Weights of a small transformer language model: width 224.
Each number is 128 + 32 x the weight over its row's rms, rounded and kept within 0 to 255. Layers, rows and columns count from 0. The size above them is the row's rms in percent of the matrix's.

# layer 2 MLP down (transposed), 896x224, rms 0.0668, rows 887-895, columns 0-111
size [104 102  94 110  82  97 109 123  87]
[[108 117 141  69 168 157 143  52 112 131 177 144 144 119 158 168  68 118 135 133 137 142 138 123 141 120 149 144 154 166  32 143 165 153 140  98 158  78 135 150 101  73 135 102 134 128 130 118  94  91 116  94 174 122 149 106  94 129 164 129 119 211 143 132 100 137 119 112 111 141 173  94 106  91  90 107 217 141 125 189 161 108 150 110  83 188 231  89 145 146 131  95 150 159 129 107 129 169  81  77 143 187 133  99  80 107 152 122 111 139 140 139]
 [125 157 121 154 124 100 106 162  80 132 131  92 140  92 154 185 110 129 167 109 132 129 100 145 158 134  90 108 132 106 188 146 154 110 126 126 180  86 104  93 178 147 130 157  96 129 110 141 158 119 162  86 143 110 159 117 103 117  89 176  99 106  73 143  81  62 186 121  67 101 143  47 163 113 137 152 150  87  83 180 109 187 118  89 159 102  46 124 164 125 105 127 161 117 149 123 177  71 157 137 115 131 112 118 120 130 128  97 157  96 143 185]
 [118 157 158 147 147  97  93 133  68 110  98 134 102  79 170 145 135 132 152 207  87 120 148 149 156 119 158 123 155 131 176 111 120 119 115 176  95 159 124 139 142 133  97 125 150 161 110 135 155 131 168 104 146  95 144  74 179  84 164  94  62 154  79 154 123 116 144 125  98 115 135 129 162 132 119 128  79 163  89 189 162 109 162  91  96 137 127 107 144 114 168 162 198  97  88 136 220 110  98 121 111 126 129 124 102 108 120 115 139 117 191 124]
 [114 177  91  96 137 154 205 181  89 125 152 141 130 144 132 149 127 115 114 172 153  96 132 156 152 150 167 145 112 138 129 118  93 111 145 101 111  99 141  99 107 129 113 185 113  75 132  58 123 155 121 157 148 100 132  91 148 112 147 127 204 123  68 121  66 133 159  93 166 169 114  66 120 119  66  68 134 157 145 127 128 131 123  93 157 101 173 133 136  77 138 127 155 103  35 104 123 114 112 182  94 114 154 194 177 142 135 148  93 128 137 108]
 [155  97 134 215 104 122 165 148 113 106 158 102 242  98 117 165 195 120 119  80 202 119 128 179 158  86 190 103 145 118 131 150  94 128 164 160  99  84 105 133 182 114 127 130 172 172 116 119 130 160 139 119 196 151 148 202 112 167 157 110 108 132 117 106 140 132 137 111 162 138  84 112  62 135 140 152 121 139  74 143 181 133 163 106 135 126 167 133 187 103 121 128  58 103  88 148 150 136 149 167 153 101 138 147 125  95 122  93 180 108 185 153]
 [131 113 133 137  84 113 137 137 109 176 128 186 151  84 128 132 131 138 157 129 121 126 120 131 102 109 134 137  45 174 107 127 141 139 154  89 134  78  79 113 110 138 100 187 128 134  47 210 125 185 143 172 174 107 122 121 117 117 154 198  97 146 156 102 159 185 128 148 149 159 146 139  86 154 117 143 167 152 151  80 182 155 175 149 156 163 180 113 108 121  95 150 112 132 161 144 101  77 142  99 121  93 139 147 140  58 206  67 150 136  72  96]
 [160 142 135 100 117 130 130 148 148  27 176 171 156 144 135 171 121 127 146 113 122 137 144 107  96 145 104 168 122  59  78 140 111  99 108 132 157 153 132  59 141 179 158  88 108 145 101 133 137 114 149 116 114 103 102  77 125 185  95 164 152 113 174  85 164 121  94 141 140 138 145 119 137 155 143 117 139 126 119 117 129  87 177 138 125 122 134  66 182 172 131 131 135  66 140 107 164 147  48 113 167  23 133 192 103 113 195  91 115 126 150 142]
 [ 61  87 122 133 137  82 151 162 128 138 181 114 156 128 131 117 165 165 147 176 122 136 127  74 120 152 114 105 190  54 168 157 137 109 129 159  69 158 101 198  88 115 166 195 205 157 127  89  90 170 112 128 100 162 130  88 111 117 123 128 169 163 121 139 151 184  98 117 161 172  62 151 133 107 107 109  64 114 152 113 146 169 117  95 131 109 126 122 163 131 134 159 112 185  62 120 158 161  86 127 123  52 160 146 136 125 159 154 175 149 134 125]
 [132 137 186 146  89 143 186 131 125 114  95 138  61  93 115 155 123 136 205 108 157 198 104 143 141 144  91 114  97 120 127  96 127 186 128 117  94 182  95 148  54 107 147  97 107 141 207 140 104 161 118  96 106 130 134 105 129 125 146 100 125 170  68  63 141 159  78 200 117 109 120  97 103 105 126 149 125  67 128 135  34 140 149  65 133 108  76 173  99 108 178 127 122 158  96 141 101 145 139  84 133 170 101 112 112 133 139  64  95 134 169 138]]
# layer 2 MLP up, 896x224, rms 0.136, rows 888-895, columns 0-111
size [100  88 106  89  97 102 128  88]
[[133 121 189 139 126 171 166 102 171 117 200 129 200 119 100 167 115 130 161 127  95 105 110 117  96  99  63 153 165 168 171  91 168 116 117 151 144 153  68 156 119  71 178 117  82 172 169 144  80 139 116  95  70 114 103 116  97 150 143 135  94 161 159 146 129 104  71 146 138 165 164 112  83 112 139 131 158 154 125 114  98  84 129  22 155 141  92 125 135 135  44 106 136  69 141 156 103 117 182 208 108 134 131 100  98 130  94 124 179 149 103 160]
 [160 149 130 170 110  91 143 148 113 143  93 169 173  90 117 140  85 116 142 112 139 145  85 131 204  75  81 137 137 219 122 152 142 103  88 146 157 197  98 148 129 151 165 100 105 148  78 151 104 188 115 107 141  96 149  93  77 132 121 129 145 107 115  95  16 115 104 124 132 125  90 105  48 170 112 113 104 176 109 142 130 138 191  71 203 113 107 153 126 162 149  97 151 168 129  92 123 117 112 129 125 111 168 152 132  82 110 158 140 161 118 152]
 [159 152 128 126 101 115  78 153 147 152 102 175 168 119 139 114 113 125 147 129 174  67  96 107 164 196 140  89 198  93 131 161  67  92 169 153 153  97 191 110 141 172  40 147 138 147 108  97  97 154  91 111 162  87 150 127 181 148  95 154 178 124 101 132 216 140  89 145 110 101 125 155 104 150 153  84 121 155  90 119 121 117 117 147 147 133 134 139 135 169 162 164 114 123 103 171 155 123 110  77 126 187 111  91 136 165 163  97 102 143 127 135]
 [ 96 112 145  65 145  85  89  94 121 185 125 126  60 133 134  86 103  95 165 170 135  85  92 167  92 166 123 136 106  93 150 170 143 109 117 129  97 147 198 127 145 122 116 135 106 116 142 106 102 152  93 103  84  74 134 142 132 146 112 139 181  78 119  95 116  94 122 189 100 161 100 122 132 132 121  89 105  94 185 137  99  95 154 117 102 100 103 142  84 100 138 145 169 136 147 105  92 210 139 114 134 133 116 133 166 110 143 134 112  99  48 154]
 [ 95 134 186  50 117 129 122 104 166 122 124 161  92 111 105  99 100 129 127 118 114 161 135 182 120 149 137 153 122  78  78 171 132  80 122 102  88 162 144  68 119 130 203 150 115 169 179 153 159 153  84 121 156 134 177  93 175 182 133  83 144 126 102 108 167  98  79 111 100 146 124 152  85 124 115 150 139 132 129  62  79 140 114 143 111 101 117 126 123 115 163 136  78 164  76  77 152 125 146 162  98 144  73 138 134  98 163 170 152 124  92 133]
 [159 118  97 160 162 124 120 160 159 168  72 105 189 147 168 105 148 155 130 105 122 156 159  94  92 141 173 138 160 181 210 120 191 126 134  96 119 150  92 130  91 164 134 152  95  67 127 144  49 125 107 152 124  97 111 130  65  98 134 165  76  94 118 125 120 100 133  87  97 109 186  94 130  99 114  97  71 160 144 171  74 100 121 118 135 134  57 233 154 100 116 106 134 137 128 122 139 107 162 150 123 101 111 121 131 144  80 120 121  74 126 156]
 [ 93  88  81 100 135 126 178 151 181 131 122 125 145 138  45  82 146 156  92 177 127 101 111 145  97  70 168 170 145 129 115 117 113 137  89 127 109 130 155 153 182 113 113 117 159  79 124 113 152 131 201 107 142 173 149 112 145 153 134 142 164 114 189 137  51 165 112 131  87 111 133 159 205 147 146 154  98 104 105  71  81 109 160 108 179 198  83 155 136 117 145 153  74 170 103 123 140 165 122 146 122 157 161 196 168  73 140 171 136 161 173 111]
 [116 121 109 109 141 179 122 157 126 150  93  94 139 121 148 118 108 126 129  96 119 126 132 105  37 134 195 161 118 166 149  92 175  52 138 160  98 128 136  95 137  98 109 130 171 134 174 156  68 148 110 220 107  92 143 166 149 135 111 160 119 129  81 133 121  74 144  83 150 131 179 173 142  52 162 135  85 112 191 157 177 123 162  85 110 111 130 138 128  91 205 145 129 148 175  96  92 102 157 151 127 122  68 121 185  91 113  81 135 153 105  68]]